python train.py --n_head=4 --norm="rmsnorm" --steps=4481
Each number is 128 + 24 x the weight over its row's rms, rounded and kept within 0 to 255. Layers, rows and columns count from 0. Numbers have three digits each. The size before them is the row's rms in percent of the matrix's.

# up: layer 2 MLP up, 768x256, rms 0.128, rows 170-222, columns 128-255
# down: layer 2 MLP down (transposed), 768x256, rms 0.0621, rows 170-221, columns 128-255
up170 097:129165129158134120078114120132133152150110095156123098089146167117190104125127123150150128109111139102126139139129109153135144134145157121146121092129106129156137104058114111123121157192188129172085155132139132159130161128129102150107171102111133085106132148168131128113076119166153089106123150140088115118091120102094124118164132152114179130117104142147146093106093135108122105097137
down170 101:151082140152138143162158122139107086133144173136150105113113152127145159144149128148176132122104149088193094104102122125152160153108101142104141099117119144136110129090112126118090155104147145152162165142161089168116147128083118125111122119124138124128131154121136116131144129146146103139103141115090153137061095107129120113110121167093158082132111146170154140137181144173107127151142
up171 096:201098163160124145121181139125144111120083123155152148107115101172192115124115133134121133132134119130155130061109073082109164185100102120143135141152111136101121098151078149148150089126138115127090133152119151116152122096123123141126120119125096092148196120123138159119116137140102120131125141158132111099139148116113116124132141105128104124094095143141111141159093132104110147128152
down171 098:098091130117121112144137133132096174145082085103101139093124153126139110151113110099151129086130112150135109156103174093128110120117100164167128091155088161135114148123168118131138094125154141113145090154154118146161130146114132101116140097139111081122154162091126129131108143162127123156126128082080098183090129152113136146159118142160160102171144098074113153163137137132118091125104
up172 099:107138135125141156122116122121128113099138112113114154161121121111111113145137114099125132097140072102138126122158152092133158155143153135125124103146198130102124123156151084153146149069115112084170100166130112131172135124153156102147151076155102160091111114094120138129106141162130173123100141148102148145120156105138122119121118074160149108131118137133118104112143161164095149132141
down172 099:088144133109125102117114118120128088108165131133100119119155141119156099108111075146141119130143124150166157094170117126117142162104146175141111120145109126136181137106152156203157131095138123144117136144114142108151117100077132144151085128143116128134112131076140101151116141133074140117112159147156156155150152106131175144127093112132142159121120144133145117148122096129126127138099
up173 098:140103122099144083096130127127119097130155144118103132122190160114086103111154142114136145092156120148148133102101144180128164085120096140161074090131090047131166143109164120115102114165127101130161164142168112105143133149145138150140137135142106159122148079139104136088127112111111123170117122112163150116126133107105116098074145120102175159100141121116133089107118117085140144134185
down173 099:098122150129162171141093139166156135167157144144122157143119097140170124138113107164138120121106136160103143161128124106118125145126122138149160159105096121096088106139168140191127163113133149137124116083119121132146120133177131089160101144156169115117135118134105141136136157138162155121124088129156084135126116148108138136143164110156161172138109136165127145115138094128110085159117
up174 091:143118138111117102165173124138154146117098118108123084129118162141137120105116106156104087179090134089142138141127142161114122115137076158084123118103182134150106144130099140114126144152129121119099123093118112133133153153133145145130139136141155139114150106164136137142187157117141143131155092130127109160127114136110071107127104152148138101163121141151091149096128107136116136120162
down174 098:153078133127130129117116149119151125139135115115149139109168120109114095134184165140102083110126117140173163111125122130132190138129138142108147130143104122140099119119116162127121137147105118140119110131131107132124136106116194132087130138119102145165094119090169148138107095155136093136134152178126144143106107138170175139136063123070084117146125125132166079089097128133096119129094
up175 106:127095168113156123119092110121088110086093185105155149184101138130110159136122124134101112149075121099133151127131144144098145138097129157135175147144101152139089144089120159156096165122102149131151095142112109128135128140157132101106140163117137148139165108133173116153154119125166118134113125124143155108100152111144147105123154104154135131151115087123139108106124136098110152091132
down175 103:122152133113113128119104112148087114163137147154181126164143143137142136101166160145138144147090142071114100119109155165152110143118111119121125114119144111141082093157145158115095117108135139095105152161135116114106143123116097086150180097113161118112161167099106135152128124118119086111106160177129114118132121148159120100143129116107126089090147094139182140113084134113140119089144
up176 106:106096131188143116192164095138135089108101158123128144117121107079170102152106118121154143182130097166115157105122167169132113171137078121076115123133115116115152173140156132143137155137145151144123158127102100128123175138110161133138114093138110101126081103131103099160101146133139135123137098141158123113127108131132098094114102133116142143106113108160112152136136103142109129146117
down176 106:151112144127131146124124138098111103124157144163101133158103135105138145116122122144139135096136158144151198111149177088144104098146114164138133119111135113107110132121140108168114079115055178133102106146121166108141111137130158123183158086126133158159134153172133125087126096127145127122138143153150090118124129143196174154125107140133154116125087140132161149148147124131111100117134
up177 106:110127123122158116175093164097059150111127100116158096149125120104129115179106105111098118134102127099129140135115149134109156139138126127118135148149121114133118134152146165076171103114113122094096199152152166090177108102157156127123082141124135144104115129112098138162105116119119136143122099147125143165099141149107119102114103124131145110126130097141111096087154147106138115122111
down177 101:110089114129138151121139143157146118168138124120134108149122113140141157131145106084105134125137099085125147131120094160069111096136167126135136136120197093137113123116127107093174133076090151119086119090119120118103157119191134110113106120144105127128120157127128147105151127162136183149143125141111129124141120105129106131085101132120113126111121103110161137135124128165131143127134
up178 103:124132124114137150131130112108118117134088146184128157061080144118177086117087122145138119115112094144183164158123148148157127114138128098159140086171119126144135115119174148128157191183136122135110171123114083169114123105175141125168154153133116146137141107147136118160170159113143112136105133166145084101096104100116109133139134099142097140138135118119129096143087139107114130091110
down178 096:107092119131127152144116140110126124117115139159173153106150171178145105191127181095142127101119071115158114117138128128183150122091148120126131068119126130119110119138088159143131087133169129145111109101124118124058151124118126151108151144131135086158120169097136131146083080134087108105156113105115126130198115102167111118134121128092147153100149111123154112156145135127125133127112
up179 100:162146113117128155126132168112128159123101172114109146110151135108094123140130148126085140119151137102170122111129123137150118117113147094103111165109160108139154111172142152160149106169098115124154083113085127139121166116136132092137173146108141144111168149133078139144072128135130126140126138123128106131106176121095131086136141127101143145055098164113141105095121126155126164133079
down179 099:119170169119118094137177101118133114169115086114168123110110082140136123135169127133145119117087153138123120126100109116134124114137126128115177138123142136146101121098133117132095101150134127093131148099115132131162081188117125143109147137130154082148112144150188145161170141119137147164171162086117140194125153091119165115152124137109165143119141119130114126113168140114129109152182
up180 098:070148186106107174114136122088141125119120096151165142135131148168125131067120108148109121132130118138147136112108109080096086093105198122140182122116081120127111163148096127158141130098088156119144121155132126168104116138132143161132128136123112115170141118141120148116183108126120123161162100085112139148097129104150117121123118121127116101122153119116171110143105122117127138169117
down180 100:122126126131118180125136069161142172160104171144118097129129128147076084148119109127091153141112124118097089112177103159086172117105146125134093095156103182107116150131106149107137142146156138137116099137141122098138104100117134137112129096120118124154109133160165101109109142122121149156163139139135099130104099080117131163132105157133147143136130128148147137094127145138144090119189
up181 099:156164137132113104131148116108087130114148123131155121126092107113120103140103113078122119170171114124131126177102102095113155127162105113092136143164117129137117111084088072125127144112120105117106147125111070088157108119077114107165138121103136188171151148159094114130156138083164127151171159135120103161154162140119092112184174120140113108154138099140141093157121144131132107116157
down181 103:120112167094135097112138120151090110118115167110133129149119083123129152116094113095123066143140085112141176149142074116133097132099121152101129157148133133138179145122123106152102165142114130085147110116132121099151116113132141116140108091123100098151119091167146122129103111127139123126146143126124178155145122090105129142112125136097096184114097141100101114127134093125163125152120
up182 098:180134150080117141145106123141110146110160127118119168109099113110166158141145068138153124151132167117106122114154147102145128126139092147114156161148127128157150096119172117104142120106131119155111140125122154114126145141086127127159129105133162111168109132144114127154116095125171133095162178107117199111158106125132144111094129087150150087184103149139091080153132126138109130136123
down182 098:124124132078139161130142074110127106143109185118137144111097127179105135134134121115169122142125144127138117133118142115150111124112140127104141084106148151113111107114096164106138108113150172129102111166137143112095159120129146149116129128131025185146158105137126148123128129141139145145159138103125162108138091127153067156161150116100147109131118163120166107160098101131116124117109
up183 103:145118097138123157085117167148109160127149144141144148143117122128139137107148117155143101117106171140138161138109147140131121169155099152144147109104124136144124114114094124160159128119127117086166118186130128107107103147173124106114110142154093134168178162118114149116139152160127117134166088167124104133170114126056086119120085134123117137127092097114144164139114110165128152121128
down183 099:097153139104079118149131182089108133141123130123119141175146122167133129167160136160106099143110114172132101100107106148151163148154111097130130123144129126148153143125031129128140140168126146130152107107146123107129115101109136113162153157106181139152141139135164141133096149121172125103148128120065141133149122153125137085110132133143125097164157132135156132133168107102109127106147
up184 098:145101151160082165113114138140154123126119113107148124090106105161139112134099089134077149102064117138167117130145157081086169096153149145141158072093155118155126103120132117139141151085083098106168175155125147155192111086125121146156101190124146132132141134158125161113114136152133163095154159091147150139128155143130098117118133104114133136099086128117107120114138116143142156155191
down184 099:093106161108127111134109172065136107117129126131125138121138128158095122097128102150111091102147105173123115167112147091142121116117116112123137151129167158083151150099145131154125098087158110106117103151138139124108108184157153150138140126146109138151077090119145131117149140136140147130151138142092140177146110097127138126131125091131165113105109153150158118164091123135113080108113
up185 099:119157159093133171157143170152156116082148098141163119123147107119149100116142102129124179125122154168125116120140101122122149103137164066156127178131178110123141146109138108115119132141129165157122120119130109097167139099152158112131134099109104092139100126116112152118116116112103141104142117184171152111127112194096121131151150138105183123129140147120123104086149175120128140108093
down185 102:107153126081082105185119123144080123091119148149140135147141178131136089126130088119136158123114146140110073092170110098156099081130154145152147101149126153140116121121134123118122117139144089108149112117169128127088134114161111126127116092127184149186075149139149099090137134149154123114117147113146158139124159097166102153131120103096121083110105136147135090113120119148135067121103
up186 092:140131115109090130139140168153128142149110113120104153100143121129145118169117153124103135105094147158075125140131098124123107127119070138175123125153090120165112093127114101129104157135157089179070120143150111149104125100142117137112186129096139115133133143128119113140124129187150103135122099147088113115162124149150118161154116127085134138194138123157149102111148066130159094115126
down186 091:139139141189079150126111127145163134106128094175143090112107097083118117094134166155119103120133171147103086148094117107146136083147137191125144105104129074160145121100119148100186101121124104141154127187129120097110138124143110154137174163126100110110103108107153121152122147159183157146128138116148124126115103087133112158102134134148126090133134215148105139121100176146124136098130
up187 088:186105115111137134135134143127119185159100132161132127131107151127116158123183149164111142113166093115113126114140140107143143146150090139164133095138102175114109144122114137149118152087096079147143190102168137168175110120139127122148124159150099114106069099155103132160121109102136166137136116099085124153148120113127112154129128112150136133123114136119073112133122078117161119080108
down187 096:091164107119127150135102134121123097115110131156140161116082144158099117098148129153125104113116130127116087105130178117138136106153145112137174091152141117128114179144084130152126076112144074126117158132104160100151140122122127126145144125131126156126143125075143114174126165098147142131089108141124108163099110150099132111170112147111101134105135105198121139117133174147170144127167
up188 097:106183143131122185153113090105107154165109109140170117112129149088165127126094119160164154104137119120150143126118126148182126123143162128136140160088116160110153157122150124148117120104092134091134145092100110092160131090111100123130108103161121134158156120167135145100103110146144106122187108113126170148104144093132149141101169125104155110119137142135139144179176109133092179148108
down188 097:132168127141124109130125122159108115142117092166117144118097160129128149119149142127158122090140128149135120156132128127163147138089154113137105163108106163150147112136139116108116108141160138118131180112132125129156143096109143134100089145151127126138159117142155117118136150112123155157148126076159133137108104096105101160073115152106105103111143162123116113123131146149133116055102
up189 108:121118137117095137121120131152102162100133145102150124157117159159146151143169109132127111145153073128132098156120106114109090137096206136136161101123100102114119179149104112101115106115133086096133136126118097158085103132069130125138104072131168140103160132107136103111111122148097151136146109117125118143093105130074142113146117111111165137117134190137115124114103162129137101182102
down189 096:122137153125135164136141127125107108173139100158101141146100099120138169132104153138083156128106144112109133100142171127127129111100165126112099091081104101106184122150159151157104125077111106126128143163120089162142162149178127109121137127121137133158110142135134157165131126090148107121148128151134128163107133111071120134156145110113126128102135072103165132120154180139123086149109
up190 111:103111129118163133112157130131102090056125113138108107103153099138122169080081115141129115113156118125181141133171143113095124107129093132188136155105145137130102160098148163131149140096066116126105171145130141127201124131165147129108154101122103134101113148154107119103127125135121159148132106117088125097165138078176145136168155133137089132132122136138109175121130116164164134156145
down190 110:150106106141092140111187100121107136146151097108128092128100088149122161081112101124133160149152131119168117139119135132127104128099146118088133136082176141135113113120150113087160132140103118116124140130132129113120173097123125139107134129114147157100099125145143173117102106164122126114135104086113115121123142123099129149136154122180109092136086119140134132131131164158103121126055
up191 094:149112145108145143135131142119144119177139118149094128108136109106112157136114072090136090155102124115128131134134108148141125153137117127117116197104130125162121135147110166078174111146146119120124116134082139148111107116129102107127142133159136167110133171137168134137127135121134129117139159122142137113147188073178111146121076123094192150118101164154140168135121122091098124120088
down191 098:167116097090123152104135085160123132132142129134115121111119144126117112154119120141137111114099134144114101109145157116111121092092117161140115149140099111194150143140101103112131101092135135134129141154130094105111114153123115143138158140140079097101133165146112168165120059152166104143140160086091147101136101132131085136143115118104092111122079103135143160095124139152109139121155
up192 099:145132142130150143104126117102120184130189127126131149131119100109133127103167129141133139117119103139110172148096085095129126123140147139142139109141117135119114123162138113116113156094115128136111126099156166104126096162119096117136130135088105067103173146143124169092101127127107134134159113131107117114148144179104146142121112123170134096146074152091179111135165141169119118125120
down192 095:115152141139141100106138134134123137145177075180131082135149140124153138123151131132143159144152143123154099133180153161141109126105112123108061126172148125138134113058151144086094111103123189146151093127114154130159130163144165161160108107151084148126121134083135135136143168125142116137076110128143099138137119114125144149146104108135102149136143139105187149121127152105132145144110
up193 090:150130166137099154170164139099123133109129120154139125133097116122085111144142126161173131112144132173104124107141091158123117133130105147113170155153080163080126127112109110148130129172123093101153140143146142114089121121128139150146132156132152118156121128144107135126149124150115110115102116119127149158107117067141126046126108152172077143167104096111127086105174135154139094161105
down193 093:129155143140110115152148097109126091129119079111130157100110137108114142131169141112101135100170117156146169110123113154075099105113088125132107127135118137070160150124107102122113095132087137145129113131149134116098079107094092162162116139098111059125139166169107061150101112125112096120147094154123169135115113146150103196119129109118138145104163092149119132154147121140112124115092
up194 088:132124128087132116145118130149094108162094123155135098104134126141108146149131170173123138107147122173122085105156145136132112101119161147112174155126138145084122108128149139112127088125139116103102107090136133120075090092089146134100156118127117104121109094124086148128118163129065108109158104127107112129122117173095152094114146138146153126124123128127111120076120106095152104191151
down194 095:108090099133132093136123082139125075130107101153118144101139114127176138123145216101120182105101166108109142140115122088145114158130141127140144124086112143133101101136106106127115116112131143133127168119126139128118117093123101116128142157146134110134128140143097116083116169145130138136112132123077126148193132116140123113155113131075166152134115126114152138115130106104111115113143
up195 097:119147177149183076126094130134112149098133141132112111164129102102155133105116126121138147104092131139118137130130164144143194117121175192093096095138136099161124102115135111120102133149166100145079154143099127150150082175160141125119129154112123114114105088122126118096132126184138118143084134119104101121133111119068139142093127160094162128131137123141071173114125120127137119143137
down195 098:122155154141151168097153139098126122103161112125126134144114092114128121115145132105080149138129127139113143145148108116129145093128103148132121138103154078107122171120152064126116145131152095161132186117127111190116125164180118135120142088117118134150150097172095133124152109156145168091145134106134130130144150155196169125101127125129096113134114149131093115136150147162075127086126
up196 109:145137099142121150129101148102101128145129118129135114092154129079116093133122100092111089174142104125152135099107166106122134125127164123098119123092100128115180086117090195142137145141128134151104146134160131091127115089136147124138138105130138139104145115122122116086127107121141067136147134165120195112123140093118112154124104118097118102154111089134112094085095120126134186108124
down196 108:134163094070135125125160138120083100130105126107141146131148135108097121112141100086159131133152102140145161137155162181148126116083126129110104134058092111140147114118100109113142103172170130117124119107118114136176092130135128099159165127128089113082128169106154102114133133104123117112127148154148161121129162125098113125111147154107133130107111113081153114138123151127093159129085
up197 103:134100153101118133131163153155131115084110091123140114132156159144147127132121155126093112118120090087148120099140130112067125118116112163112175161134108078111128097123123117126130137128089112133129167121117118133137111067156140156145123117114114126141143153117115120114094113168105157155162107118149144114121149104130101037160126126138115128154150122121144132110108100123134144127136
down197 103:159154117161174130118161143122123119146151121145153141132155145063139092113126107087147125110130144119157128148144156157150137117129155109091089131123135073171150085136170084133098159128128105106107135185113062172144124127118121085130103192126134130124131116136110127132145141127109139113117136098117139126121109091141107163130144133128131086161136154146150123160121076125166093119118
up198 105:119172153120174131120146076120126156119096127125142134102159151154098172142106079149142146111096108124112122162099171130134135124069107097099079155136070106110094133134122146142126129139159138112141125143162136132117128185171125108155169171166136150099117080100134149055162122126163149107116162129181133129127141123137144142121152116165131124136094129138142105114109166151120154124135
down198 104:131162134135116089123113115156117142107117156115152152126171084155154124160091121124138112167098125164147131154104125141145130154147132112118123184107131114128100159101141157108131141143142125129082140114122148115155134163101140145137110148137099122145099124079122126107147075116189141151163107087119171106085134123145115124120088170120169159082111127095153094146082116161118079128114
up199 087:125123170140143104084180164109161109163095154111173136141115106157121107110137115170144150128156156168094145154134132092130143133091166110136107112137130088113163121139108124125121143115093095113145110154127126158120127138146120121178145133178106095135151136119174174138128104097064160108151112138145155152094141128085117117111141122122119093138137073126153118107107083120143135074141
down199 088:149138151112135144137081170121087150175140113179118137145134126120129135146105129115135132107139107141112125126134125121144133116132116117194156139157106113127182112118140138130115175141140123091117111099085085132127117121118151127139136105160132157123120122094073120192165127104129144088146157092159105125131162140116097090132146138095132100153087131125096165104115181149118125107097
up200 096:140111114112134101127120125160152116134126121165143138103136120134161101098118134131121154115135110116117122130139167132112132116123151157173174150096081106146093139132154091137162164097148118056097137112104120162153135126145105150117088109153150122125105138102163105142097143172112079101139128126117152136134191124130113137118143107122137153114098180085165128145133138163128168116116
down200 100:114149167172122141070148137110119111151118125103120122141134115117123130129114144145081126116119131104098179113119175129132112152125154148134090137078100128127138137101136133152120094133133151128126099156132111122117115114138121115119077159098117088058130099107114116101114185131173101144100089184098125113127108076121122131138160120135158125103154137113151114141088101102085128146120
up201 094:156109106157142072152117158155141122127114164178136140155170102096112134125149111170111153122145117145116127142154154139126111135162147126144128113123110148102170131072132146117099139110110115132121105132118132149139113176113147117142101147138130107116132185152125151107139077156160170146127102141146152091147176130104136125102173106102167144137130102100138149194153124135097147172094
down201 099:131088117167121141132123110119154115129119140123114135139152125112122129121150106112136112149114093162093111123132133167138116170121094094139139143087102114127145132109109108109108156132111166139124109085134114141127165171085096141123105149135084163118137135084149115161082110117089135080122135161127132119096155134124073111134153177132154182133111140103141163139123151107152137108115
up202 101:122126153090176116143099136095139093077116144100116154091154129132132133158122130137129077127124127135156147085094125137141117160142152136094126170124147153126154133125150146076158159106138164144142104124108139134079105112151119157130137133130061121130118124117126137097114125103134203137123137136103160121146179108106139172148147117130125126121145145141142090146171152151145111151116
down202 104:136116120115128139105149133149123158086138142179100084142141196122134084128143152155104093181125147104057122126129086117139133118162108113100105106047089152137121069113159119140138092134173129134109118111131114116083129137112125153134121103097103120164132106122147132126132171120164135108118127115177124150089134125142114143153172150150087129120145157151121134151173130124086128114155
up203 099:118091130120134141133145117158109117152104088126114158125140127105150079147128126110140139105132100100125167108139125144097115149114173147135118116138137105157157136132146160106148164085136158101146105117116138073091119137088115116118127099144153125145128128137132145126166172146149096100135083107168120121084159111136152105150149109107164150171171133112121117113158145121131127138139
down203 099:114101124125168105110132156121134101131123118099123127152085146085142110116125114130142088143142133108107147099156143142163136107167165161150114121157117064162101106147156142117132145148126115131147162139108123092130122108113072133093134124120100131145104142134137142131096132124121161086171169112142152149122161134097079098125096123139123117127096139153134059154139145162109152135178
up204 103:106154196086126165127143108105135133074120146141134138104091157134171174089122156137156089120136134131127146108127116140094142140135131110148115160139156149127140138167094120149123164104116106150141113069112095122125119134150106110109109156121132113148101131119113182141118107121090160158086125174134148155148124126121083155102129151149121151131126125169147120153103146171184090079121
down204 100:111107140098123136149145138142104118079098148095111139094127135106098161118127108134150128109154168127149082113118151090143143109092111161146139132125129120149130138161125113134112082128105140156138180086149111140143120101152102114133136099115112130123160170150148089128136144128152159137124147128167112072111040089170091133135140141124145115105109105110142085129141127123137095092092
up205 095:143109158114149127163093114098128136136114095146144153147129144108130137148146135119094112138076126167158155144194122123170132155146139114094073141146146156163121127132106102124165078203123133120104112115124141104157157106120134141115099126170136144135125148130091108111164126126122109141121134105123156132137136123129109170132142130116137086128086130129115125155145121132183136164085
down205 101:120101128102129156151136151109137121169125128101117109106168106116138113172113140080112099133132168104103093157141137124125122093106154137109109153168126125129142144080122126088129139126082137120100116125111130080125143095121147096067163114131100140098118144089110178104134165138101088123104128097088136157130131156165083135130109158110138126126100117092159101149112173115163157134165
up206 098:131088102125150121130129157127096091166093129123130152121175110098136147091127117135144149112108101129109102129143111127141138118118146093157098124151116146117138120159099134165124168100125123141128099162118143099135133134124149139140106099093157172090104122119102151123138126127142120166096147150150170142138120180115153116180096107129103117127118127079108156119141059124121088132126
down206 100:112083118117127105089130120140114135162141109095139133140104186099110186133093146098176085172146125168091100147147096155124131176101120146110125155118134115126132119128141140149128154112126109143128176140157139101108119119105090157125149124122127151118173106093099130117109101097122098133139118127171130120135149141094122142156128112142059147137106098127121083131109093149158124121179
up207 106:135122107130157127118131118092160096113109088123152126157140138102143075116087098111137138180114127139159122104099126119094155098113133123189161114160162112152119104158137111122098069154166149125174147085116116112108130154098158115143107105128152137172141168136128144125122131148098162117133091120127096088087152156128128142155165161116157144126154089135082133125139139137119142157153
down207 102:106087137086129128104110123135149119145146158130130092133121132117164142110181156108116136100091106129113123176124140113115123105111170140119110131135161086109149091210124126128104123152133110123132149149151196149111137153139143161115128080126176125104126085049120101114136178123142092128116138124149154113118146109083123106116115138112128127138132118116133098176147133113093139109152
up208 117:113096151115098120140108129164145098141120168156119135089119088106099139101129106159142124139141104143151143125130105136094142122105135110133117174116143133173156133158101136159172155151133132166149131169127148155165106136104132107097115114107146142116141081093111096148167135143104168075138121091100109102117108162129169112083085131103077164136154103154179153105160112121130147128106
down208 115:139085085101119106130075135140132155111094161134107108117123122142104124101100098097120129118124152137121155116135123139141120117159142066133147131170157127104099100183107127152116113145121159145129113128157124171139089151147127088101112103146102156126140145117143093138106141115115113120107136144128169138120132120114141160137125151103111129129101105131142130137153142097146094134117
up209 093:129159155090123111137137109150111124118121133122164133125181118118106095128096173147178100129113170128115151176166150148083136156148076103109086127136074152099135139177157113131100160123153125159125128118102137148128094114130158117167121134108165143128113089169130127091125112120142126115102114189100151148142093105136118145134160081164149124166104136109122204137143110112124146166169
down209 087:088117093155112140123118166115099126138080105120139151140112113118108069115107132086116131107109122124174132138126110126118141095131143157105090138152122109140144121142142154134089150098128160101122120166121054127145108155109082099089095111144139112201126098118112120130119161155128138188123136134167131177124137102133089111130096121143098111156158153121141142153116119144105153113145
up210 109:119103148119096113117114129134160104129145109156119155142134113137135138131104086130148110135130150130150174126140117159168117089144150153126147125144136105128122120149135109084113159149103108152137162128116139136143146151119109132152126151114117121132165089129164119093093061119157121116109125144143140144118127103157177111108134093127120150140121117149177163121086121119111144112112
down210 104:132135109087171143126081135097120124138127146147147116110124120156128114135188178159106132142111159081146162108160143122173164123129133126141123149165140078149137132127150183134144092141116124160114139087160118136132148151113127121147114117138132123156153123140131119145095108115136160130173131113101144131129088124144127118152147102114126151089151123123154103108113114113130127112132
up211 103:131136149149102083126147089145122099111161133133164158154166120157079102146116114135150137159101152117116105124131134156100148108122108182148141114115119170149147134123172117167135099137109091105141101134104112123115133138146117111172146121173127116193118138120117135150144137096086137097148134142105097138132121121139092113107097029125154110130088126132105137127075161137088130157152
down211 097:123106120117120100088146111131176141128110138148122119180134097148142132124168191124092083087155071112138138137154119123174155095140171131163152125136131092086136122129102110151129136090123136138134140121120148109115144130132141109153145077134160128160140112087107149125103077095174139089113108133130133150074108114131138111126086151117109142136124146124147123108094138115130146112168
up212 101:144138109105112095150124127112143123133125136134186128139149129118171142146087146157115092111136131118114177154114133111105141112161144124137083115156126128106130147109130145101099117179080159085146179112128131129140195130111137113125087125088143141162134102133128156090108132136100151132101108146066107117113095136140102158101117093150134113110082066125114113150139131125144101175157
down212 106:137143100129164100117093114129082170151112176135122071139160150107137135109140114119126134122150107140136124142080133155086157163130177090135121128155141111140165160127146102142125129178093116136155108127117120108129114127123140132125176107133113155117159115113163126126134123128124134138120167135091061140104149138113147118162130118141093106127132152148097147179160164144138113113154
up213 100:127156183113117132110105116097090123122151161101143105086153106179210119135126125150141140103107124142077098146107124152124133149176138149117129142153094091152098120106100107164119156109108118155108124129124125146129175130112128150126104122150107105124141151147082116172180149103139103154145104086083148105164151136148107149101141113115118151124140144157137133125187154144156157159171
down213 102:114138082117126124126099079127164114156124112158130127119150089145142141125120122129184119156130127144157088127166103100161126137119109127120122149185158108140113148118165130135114108128114121150132124096058113109119105081152111156152101142139140128134105121079117155152076106179147123125133145119140107143148123131157115123128157110149121132174158115121168119141168115139127111149095
up214 081:139154125143108124115099156156157112127142120109149128110170135116127107131139076114113114146123143157142131158111146121140128111122142132109125111193106172098092164105083166106143104153108148159118144147113154151096109144120130131122107145133111090130096119107134072110130136149163177141147144128136154118125118130112111119111100157127160147141135135081099148159080105127101112160177
down214 091:161100094155111121134143105104168122113113135178098126149124150104129115105079138142119126143129123116106088126126117092140144072152109160171135107155139147160162134123127130127146139150162131163165135152142055115080114073157091101115125118112121137087092122116139172166083131157091120131159077139118087132131101132138138146106127155106151098139117172145153128107161159126119099123117
up215 098:084135115167159079090164104097142122119096140132143109109154114085097101148132099136132124116173154105104142130154111139108152116113119154145138118145121172119091101092130157136088146136123103119094168129066128165113141113140125126130112142093124130188096076119143103125080140161115131147101174131100097112081171168103120118112140112151121147151124154135113118131172113148114101124111
down215 101:102122167128116129104115130153111140133115172129080109139108137139146104163142102139083122144094132131181111145146116138146099133104136117151156106111059073129121106156139148108109096124088139156126122100128142086171143147093133126107151150137116138097162123144148149099114151153096114134130131163116094125130092119133091151163142110132137105138079149111114135160114163088114136140141
up216 095:150143119107139133139135158117129131136136078120128117141167152124179138178134090147154127132154103117104116151129124113099147141125144120178150135123083143146155095107137105183121112168148108134157123156109172134178092127146146117187123101108135135116139152120131142148116129126184132148164103137102096140152117130138157098190121165149087094063164099133105143121130145146138145132134
down216 098:156125103095163083102120127133114144106139135124087102127160138111100116095111151083095165111117177149123113139113115163160136116119131085131130151153144129105156134154093099114093116137103123145147104119129100129100183165120151123122130130128087168135139145130125121107127083121127179100105130107167111160150153122159119148096115172115132070119166122120109129147145121137150091179108
up217 091:202117095134130145102148147128095120135117138160121127101137149094128116135138141168079132159130147117155087121134086073110091128117126119157180095104106129129125108143086156100155133111134127143085144151150129103130091086191101113101135097062130157157148106143160116133156134146157111143151152100127141105096103134129179124121133131136127133083108099141177119112096101141105125103163
down217 094:108135149166190145157154116098154194152104093159152140098117125123139137125115140121054154136131138133155154133115110100159135091136127112150140137102181114162148137118077109132095147135137124118108123111096110133116104090118107091090146107094118135116107101119129166104160142138146098144093142136135146172166122106116107156160121143109123093169135131151151115141127113123146148121114
up218 113:115121113100150138122095110135087121146127145107168161142138093106144171111134113132116112124148087153165147077105142139132135129109102134129134113104158143120126087135164144104126111158083113167151081098089094168150118104125110102156123111118183110111101174126116134115161118107153087129159116075109075113159160122143083111123130077139148130160146125125111104150132105122104124143106
down218 111:135098089143112181094112129106162152146125152124155116100174162120165148163144114154128130124142088138123107104095112083146141133098106096098143145108137113121127118155169143113146117108157122118119171078092112148125161100120111157171168172127099129162119112125099149107134139116159106151145141126096107132114072132117142106142111113124117098164153122102149168117138119121120128145128
up219 105:126120108121099168171132098079127100093124155101145149127096143133156144119164074123123187127143134107128141132157119145150149130155131082174114100106095144138147115128087134082112147117082126093102135145143127130147148141105155114153131121136082178125117114157117154119119160141101129137127140135098158116130160099114103137157108111100131077103153138143122135108129138159158071109129
down219 102:106078135119133096141119129103161090120118124171198166133129145120125143114110106104170140125134165169138161137142114139155156088142107141098108124089139116158117152131128128132108117154085103160110083157180152090167176126130137119105088138159120106126116130093114132116122120123133140131134136114146119140100161119143089105135136139129149095116138125119161113087118111166125148174114
up220 095:116102106152116117109103114119145152148149154134118103171084084125146110117152148138122163120120150131138141131149132109135168174144155113127100170120125098139129144157170128135076101158104151111065124139166158118178125079092139097129120130156161126094131107120133112137128119145136090153141093134129196167099163140142161131133152091163133113100100110108084109119114105140138109097120
down220 094:109158110129087146143106125101106089176149108105137082148084126153116193139093150100150126137114107092144137159109149157121119144077075101120147102096106120161108142142143165132123128113115116159131120134172157126146127128136145160120096161116125114142115113111140145137137157128110116128117071128115113151108130159183126168130157137122105124133152148141187121137118113125105124106148
up221 097:131159141143155100149114109097125148171146132158150151162123115073148130139089137135178115143105154108079172144118165092085100141136133112094123105119099093106129105149100155080094137126079130142077162127092187132123125097146138110125134157128155105179116129104135105159155110168173141150104166153167117176111125123147159139103100123106096110094105130116115150148121127127156120137129
down221 093:125114114143176124121155122105139124132138132133096159108091157141106150136123123117118143127109126146157141120154119160126128127099119168155100120136099113169140162158135157152149130157103153155126116173113122164153120163195087139126156143141144139124110092171106118112126128118151140136175123149135090127158147163162088186153123140151133142101103129107149151094172103129136086095085
up222 093:128171120135147081178108172118085127177119148099089137121123140101154143130111108083131139131163141114149127152054123106146110159141194128119116165139144108129128119124140180150100118150136109119074124164112144182123131119105133144137128155117124133114197169178134130085109162134116118150160128148089140107131142115084127105109117131121176134151163172142130133169138105156098106120152